{"n_layer": 16, "d_mlp": 128, "attn_scale": 0.308, "bias": "qkv", "init": "normal", "init_std_o": 0.0, "train_tokens": 104700000, "dataset": "wikipedia_en"}
Each number is 500 + 40 x the weight over its row's rms, rounded and kept within 0 to 999. Layers, rows and columns count from 0. Numbers have three digits each. The size before them is the row's rms in percent of the matrix's.

# up: layer 12 MLP up, 128x64, rms 0.354, rows 72-127, columns 0-63
# down: layer 12 MLP down (transposed), 128x64, rms 0.559, rows 72-127, columns 0-63
up72 096:500487468480454516498464478512541451511464527459555398520524474530484571460533504530577537473450552500539554551507521491533493384489462553449510570506496527446452551460536485468503461480457502
down72 107:482449562544534461450464525534460483499498511465484503479489518550423451562560456463455556498579469447508523475524534604452496542497475483426491451434489466484487531511508534474499539515512580
up73 105:482541504505482501452489483430529551524517564481467492484591538491525462534494448496479519498478532598592544560499526490480480521476442503499458466434533470502494481536456532530546401547539437
down73 104:473547509501544466500481594525530489539524378429519511502513430484475517529524490468554512534573445489465502431480499541547500453474507455463465557500578464501551497526512497487475545482464570
up74 101:458585478507509545505569564442503477517477553513515521457582478510504528525485475510536463454520508533504502514506474479479457469580571526489480576479524477451532547518545532488596507512599554
down74 106:447479496480524505468549515519544487511490505473504505460547483494504481426525478542511533347484457493525550483523529477497465560485550478557546480524451440551446548522465547469514480536423573
up75 098:454486532556557446508533544509472486547459517437477469438593520538429542514514510542527486526489567502556504545455467493470560532498410511478544566460508480496572437466537518467523469496490479
down75 102:530464531479486494547450478502491471527407507499490520508463487380537484496524501553491523524525486531483536476520535518587497464501463560453483447462545454525609525561491493565548443499487552
up76 106:506518526482490594504427602547523449483555541517469494557503576455528519490482529406560468529487544493470496551460487519531461454521476499501478432490450521534526572463485553505496549532494525
down76 101:468527459565483494452539413446512520509469455472513508411522398518460545518557468533511444455524480492445493447541508488449519494488511557513549423470475460456532514500512493477564562507462461
up77 093:563530497564446482502494528587536496529543508512454460563477452576471536484545530476523545525479483532495476476439528433537451459548530523488597527555491539490447452505506475515436537497570498
down77 094:507496539497493479418479493460502462492548502526443470471507571507519498552457573473474517426529432469450456537499547462509557493445430478466556471466448480488559591484526496482469521457422502
up78 102:513519478480502485544541555555531419470529522489466458511500492477437547513484527513518517540480464499522475518547460496456456573523561523547492557439631525554504470505435485485429519478457439
down78 109:410531528516520536512543479509481515496455497405510598451484519494542479505510499472476488456502508481471561500531498475565584460476496464519490504461508500464574512510561516527470532613551576
up79 102:447537463563454441477530473501424568466454478488558482517540509474473539429490551484470546508516451564480545510464502477497466489456560417516481512515442525563528507541432517478504474430463450
down79 107:523528429511451477529530492498440500520506459477490496422495518506499423387390493526489519443462448542456508510481458508520422472511518519522530504549493538501494436492478467439463452492422485
up80 101:513530409485490526477439452533413513531468500445535491514514527483428467517586520416503414494488495491463544480470476529528472516530464538540530488533472447394539511479467548530468483527534513
down80 100:450485586475523473570535482482464509440484487481593497565506534531418475549559448553511535490522490514494526517537507505489527491497585425557508465476603498551491519509526536541494533495475463
up81 097:499590577512460534517516484511504506477542417521543505508503450559458521462447554498404455524455546571537473458523503566487497536564497449488471545475451442480434492471527507532516550515510496
down81 088:500467608513433501490479511474473577486491495505503480471557560416549532484564467520537504559556462467450468501475504474540556494505567506440504505487490457436529480572490526477521564515474433
up82 091:546593527507488546514466531542497537541586491414479499521504491517514575486573523444522472482554463494543470511548502524494519473546519481592503557514526440453478559532497461463542489486501580
down82 085:496501546508491553559435497479485494502509499495527551506475484481507495496438551509534483490531540434517472519471525522572560521511490540457482518508420416465555478525529405564457620451525485
up83 106:536488509542533493531421513442437436497539474474446521564555476481458510439558457432524488510491477556535474470516465572488518519497430461518498459475511506522465424477501520533585570461531465
down83 103:470586589537592510499472552538521506481526440481441552502461464476505508453471535491513501590546495478429436478482445497562535449518459536509541479480474476489503499510464550471518473582491511
up84 098:457482485520529429493454475472469563532442511473500475461510479467489485466538508506563481517497510465504534547557361538473521495507489387530532529535509445511490520540470528513470464456597469
down84 100:526506453463495557451525496513593440489491467473442547532545497489545498497512479509444438512507444517543574447425531517478502564508527506466483549513571477509436521424470482510538414534464478
up85 094:610459490464510522536501485491493516488519552488497522492544523427460528495605537529471528592505524502510450389493523502504453500522491477462483576460475582535499499512457546465450488510472539
down85 089:473531455551469475450525488476487524538456435485457573457435533532538445434449535494504431473463539434514520510491486506438496540498536428493510409472551510575534432469476504479476490476524528
up86 102:492446505452489509469493549512491522419556464467482447516576511508477495520527545448483536461454572540525570560515566498468454520542458515473501580457501512559432465516496511469552438529448459
down86 107:504519461432477526553484425486503521525480563511490472568520415520515429449465450522510427535486421574451473475533519476453525503502453493427549504579501481462485516500531544513566509473472498
up87 091:465533578530459541470537474533461497464511476501600509512511438435429436523528524538593512546487434480533474484551452493574521523514562479492494531518444447469525530520508523489519496531510426
down87 092:550473498407497506553525458489449525519460496516501560511481422522513491440541538475438571574514534483531507503497526474483543462515475510464539518537429404496436471485509422520547533531558477
up88 105:499530505411482514464520530432515513489548468486551480554583505541447513485508559503629512487479544485454563482418444519478488492569532463462499474516489534494494480490466536495421472464486533
down88 100:411568562545402499477512449524473527520565471520548500504489487484515559494571518489509521495603531573494468501509465482517459503519411461516492554551493520527525438510512529506460499491439468
up89 111:507549516475474567425509460446513498494507545489587484502448492508526481504534544440597522485525506480513467438433507533562525554509536494462478493477466541470509451483529435456463579492504591
down89 101:511477437535576457487525507476511485454500428555489414473571502483533473538483537559541493521504501493477453502455502476531534459476422470435503498518504583519601449472541527535540441531474498
up90 100:438529482516502507566466473453498490520413530442526490482500494458507539507429566536472463506500461485623493543446511598511486471475512476604487499483463428498460489486478498460518509494487449
down90 100:503465457456447451445528506424497536466473523494428514476510467483482568523531538508480558455508486474457533480585416498508483514463520580449519569538474559488450596507535525479490466488520469
up91 100:498440467469514489491467493545516568495455540478465493531535501519494505585428526464459467483499506552471463512528389493455542490507464493516520553420557529544488458543519448495538494546498386
down91 109:485455482441468494527504485464421492498490460569512462573489466481511461563501544433469464455476493565511503525435485507507403522517571516435471454492543508458531492542481478559457574529500440
up92 092:471614504495504441523482440506543578543529501465467469476520576557527550543535505444543547509480418445542500555532539533503560504537513496436509519571471516474542519495532481491534546481503526
down92 097:473489555482504469520485488591550480502469487501547511462492516458552452514528494463598455533512516594406496457508465418527601498473516457500516448455537502528512521461493528473473489454448493
up93 097:499546499550489547512565505514492447521510561456513529464465606477480511393561493508489583504524506517545487526517536540523486537506512560528510488450466497492477525557528465490515454374535492
down93 093:538424508474545500487584468565511475458495490480572456497510472462479572424409527540545478509462540496500505510492520514500465508529477531500509519504560436469495470566517561547453529600481462
up94 092:541580457557482554500506535546505498527505533558493520492493512547475543470472502510545475523484520500450490445533485594504454436488485489526529460585501429438457573511491390452470515492476466
down94 088:530457378495524548505495439419484489504549498544529454486512494448531490561418564478489465497521509460427424469499468511471491502492514446470482510528501520528505505554564477555571455535482533
up95 099:525515455506480478487553519460492512481504512473476436549578605399543524484462537456534475533489532529577509523467537513511424484477474489557459471470503518610526502472490453506455482555522492
down95 090:460552518494542485481479496466537476506532451516475500472375524494489525481552475553558522504518434542523424547490447505517459547533440442500506450522502484375453464503519498517483427481513490
up96 098:493513470491468546585523530480477520455431527565498564526464546469451568496524496444458480482435439505534449612518505491487476482535506504534478500449524527530523511556454588489462451471519457
down96 099:475479476404542454502410460526464559509557570499517488530518544494482461521578520539535535559532537461515515481472429509543549472432532546512488526502461513535503522538480510555545469494517591
up97 107:482490512454451524478467500485526426518500510411533468511451488505519510509491518528543526540487511556577544538511495579482470578460447457509559504491509442547467560534459537505549534404427470
down97 113:559462527496540468506565486412551426561555515540534476594514409488493488486483484515486538476524503532529537572477450489448458519483450448520528488485467473505465462531505490544490589504528546
up98 102:528465436431473515548488506422495421453470502472478531553489471535399505554502509515531480474498542436513505497473517527514474544544465377520480547446471502468463485528491460468492542430496535
down98 101:468488469563494534520482551446528511634455520526441584458480569501510505484502483555447475502482513493506537505495465540530487496481567582563515553488456533441519522495494430567488482502510514
up99 095:454517544470515522508472439490513533487548429483477491433566534505436512495526556531568549496495472503530573439516518531542562504508434457517480447477514492475564556476490489441509549437563429
down99 087:533451550482479443448568554491482521558524486410545518518500446459520520550455505481515574447460573435490463512485478476423481475463538504506507539497508497515485484491539529579472502571481581
up100 100:528484486497585534504560487492504521479468481530505492504444513568492483485536498447541602532499442526480466495553478549470509461533556529453617511476501464500576499572534546452505465529455454
down100 099:486483534528487481515446530471434500505447526477484565568471506442533497527500522578561447484530583422529469550480505544557480533412439508541437495525530561505526481480501448515482518495433491
up101 092:423512529433458558493501473542514558482515509483484526475508518471511468609500448519554561459460486532528468563566512491480458463587531464556477507458510443441541460498445485502500486524478429
down101 087:507483473489473502482551537601486542514447446505492623493468561559498410442481543505488548545524511498432450539499490476518528558476501451528529448438533543509488536472518513520515448458500505
up102 102:526525511448467581453496522609621520530478557469486486515506548546482509511462510460490506462491554535487470465520496473478488519529487487543469525493522610527536472520468495490553435568459535
down102 106:512489471502503462453495473468420510479494542473498438483478486457452450607465501513478492609541513501480471507482537485573463509454506528516495511483496562474499522457415577577492518576544496
up103 105:538554482557538479483471535446587524533508544511472508528510509515481496464486499489426536584485427487486546484524433537498528490497559498466535553494407481499445496505537511581568531476557435
down103 112:529501490503548490474573526551542514562501505514436428483517456516413524524479541496523440557515480541497541532589532541436507524505467566526458475503567490583434471452516508549481457499477497
up104 102:463490540455482466473468509504468497486496567433498470474519610519446512434561549556488515460485490538534504492502483558475492495557506585450501505544481542439509457446442548552472495423553495
down104 106:514501409488509486514496492502508458527467428518530534486488514473500520497535598507461520491478488480545582515450419496460436485521515548451461484491462518461506538430447533438516460603527435
up105 102:461544527492493537441579483458454452472503478501562459538515500537511556474462473444604482479523485512535501528491536478512504541534507432470523399495453488524493438516567532462544550567452521
down105 106:472430423525519567494515521452534473481454525549495409432451480472536447512492520519483429483552499548492495464495518435497480529466491472523485514479532502503432489448631515501485511488506425
up106 101:574564519514416526475484560453549539475496465545541490486497523535540462538510454531573488541527538546550488552506527504582485484484451545454504494481449495531509413523499494567559512476460565
down106 105:516484506488470436529480446512473585454525563464493467500490541430486449477455575499516513448434517482492473531470500478584513435431490498451605569508489518544498486489522506485493450507488576
up107 099:492565484521504533510442563486437451459479487462431539490541535573591541513510476471573502514509577515514471514513470523469525509491556415499548545531472512431523547527468546522446435484506484
down107 101:466525541545593521485501571513488478473497553422457534497593501525516515523470480440513544451444509484525562554430516409454438482525468554508524548482442477450479499500504534470504512514495457
up108 101:496522491529445494413505479502495478525492551482538486493419435545426594517538539494520539490487565587516495514515567498435400549538469476481464503525479509510513488496490539472451479569528469
down108 108:504498583553456501528489544517471538429543455523470519521464490500513590505497462477476427527498524509449543437462522513426486499497590471497553518527467620503476454543454480494514485470549510
up109 097:497458469562459552503556524469444575494568479488488493486538556455457440494552518480541476468503569471522498560455473516465525522523484510492496477528563488487502568539507533520541488448472361
down109 099:468553501552509500566532450458542482472538508497484535506463515516506545528477500576466476586438514454543511452563495575506520449498549477495503478432524494529568516536492373529478539535507532
up110 101:486527501513468429528523539570516482474472548461552525506462472499446520468537429415503473492410548519545500484481538520468509574592477458465513481398522505536459531511487482476558501465462529
down110 098:520512564483560505472549475400427521551513443501476452466454455488593541494453491530522509492528431492523484465505469565486571472480521484506519552480446500481547536486536568450530462528476444
up111 100:456471547399449526492416488474484503464539572521574453531462454446468510476521472506545443548542481472450490473525467512437493511534501462557443489487540472500589521537460554500473458467507499
down111 099:493480458511528544509554438473446503480528486577447444497504487490468546565519431528496496462527470521476497448520516462515564404468491545504562475523464505533545440462559466492527577523522586
up112 093:544485471540558491423502526546537528463487502511463465466468535476511530483431448475545553439444492470542527412464573428520512495515485455575487535420462476474567471529538490527513541486534485
down112 092:530481479429479544513477464541493513528578500564496443515503522503513506531561599430475441564490557560521500455447499474459465433571515531475529524546466479502498420546496493498528448529460497
up113 106:497637489529477504532464498488493534462452501546522522483523484556464519498603525496528515483526501521456509502553551508430526537463476441518465451453474523504498528421532526414533549447507450
down113 088:490502464491566432534517515541479495533483515468514422504507477483434513461526445407532478520479526443458428571546501421511418570487538465494511499523550479457514562451537487562503486506515535
up114 093:551533543509495547428540592445524494464479533497539478490489530490414470468526479510527510571556501515568503531491493528517501511445443502451495505462503421559420494511501509490543536455599536
down114 088:545478509412520520439565537537506494505546460510512494496484534524466496505509496468523560481518427516433389541488501472558497507506407477459474550425522418474487465546454462489548473476487526
up115 102:461548473527502571534455554528476473494556514498516459558480513567488531545453518507479502512523444557569543523514612437505504468487484482519483501511496432437590448461493501477434506552544513
down115 112:483554537551492477506380410497466543544476477470465486399522484475513463501463470517541492527517479419513456538468424515450521494552520529448438459477481480473547499480517506435511538531491531
up116 099:494425491570477472558483588496509500503485556518496495458534560486451494501485522547498519488430525493533455473534562519508452474487472469438552513479504464511577480479551573399528529477450568
down116 098:507526533570499522472464469503539484564475464511481569553452460418470458464529462493483520553437498560434528541531539517451541431491495493533474444439463537506515566469484433511546486567472475
up117 095:440490497465486448464617525422480535457513511464468443583424502518470451497457518566564535499488437506485515516458455508517534511474474463506515533478480425480493476510418512529553525462487525
down117 081:526502518564492567518474515554552500495455503560425525405569505555472507559450430528465459470462509546507518516484503496495555488501518463417461473518478575437426518472507489476484515506519438
up118 090:508468549614484466573487461499432527522559544452516488493421571537495536526475538518512476540501490529564537528509451494484548495435513478568536438499539522445485455497446483451516466475464534
down118 089:528501716432495515455505541532512484469489531512507399498546486518492496494473457492513528494517474546532475503474517503489464545563500480526507478501515507478510515486526497513511501460576458
up119 095:463443506484486490440478481448495496480523534525459483501517466552552496542562566513429480508504448518533475522563422452537494444622491473498497459504435471478513531521578486459499548555505552
down119 094:450514475477536484479486457420485512546533463488462457466477523486459483572473497580462458569555486538506502424559415462552533526503508550552529520450468535505443549522458516507494526488450572
up120 097:594520467535472556457507500458521536458418545541499541449507488469451483451470525502413500490509549488485502495517464551495470537551465543471468419536478495451570448490491564496446524539536441
down120 089:425432504531477431465478547452524481515495589409500530502431505494499525529481450535486552493505477553532488501502524499480424481485475480503527450513520470528434503487562457555533407441459464
up121 092:509430482489530526550508519480514475511439520493523468518437460517458469440530478515494488499588420500496500523586565468580513436507476516507431480515536488483492513505451553525574593450497455
down121 081:483455464565440534498485470446423522553458552535505501450474475483511384507508494471465556538566578480472444494439528519544544529464501542501568446505498466492537462504466490492445527533520471
up122 097:469559489517535453503512519560568510538453514538414470542492475555506471480534527430488441512505511509474508554490533509535436586539467444539465559468431491481471421483510432444503527521535470
down122 107:487502505508469497568499492541459478495510446495532491497395485454486513478449492613448484459444523558502480476518472424503492416510519522522454399552514472552471470500495568523484503536461546
up123 098:523471496500465483546526461519505581543466520456473471539551526453507470576435542588568542538449517496478453512493472477512536578580567572515437492520508520520519486546430485500502478468496473
down123 085:523507491491527566445545486479469467570515485498528482393570484530455459419494479489458474546537518527473542552520607461523492516478491451488599526490501457420479524508509480503500500533453529
up124 101:553530482521520559553449457522491518496464493492478498479473564498407567499457503524546511586452433542530547465537504514456521501492489493515405494470453461468590482522454447454447500452491520
down124 105:501471471524542439416535531476531548554521519538413497467552417476559479468428503534449443528464565513488475435482569486467549449504464501509492498504493523526457479480548522456544528562471489
up125 099:428533512503567573443501534496518511534470523459551456508467488472518543508468468539474516520517522498581451574549544427475543619456498482457482537457512499517519539502534566496539498434486511
down125 099:515502406499456521497484479467543417507501516504582498544492487501427506549516597532536496523475475482420494526492537497494477461495521421473503497499424433510491488511586502558447442545461495
up126 096:454486505485502552485431552551521549545495453543508452403518419480468466541499447450483459510465479543553485553468500504496522573550451450500485490465497498459586507480517436437523544473486465
down126 104:521533512505506502435570484521581424512540455504475421521590504552493498464486466435549574462551461451555588482478494518509487538523481490532447525519473471504494475512491482558485564467535539
up127 104:471478440535499529501417480423475461495512548424500512565518514465522470528588480401482533546546477500531512574472491490536468545502503556487535506499544510439454483523447475560570482495542488
down127 109:480469482492557537527544481467470502468499497574428504451548527476426494525503519543475494445532543502507523504506470558423511527474496429487515483520483572495530497461498456459496574618440427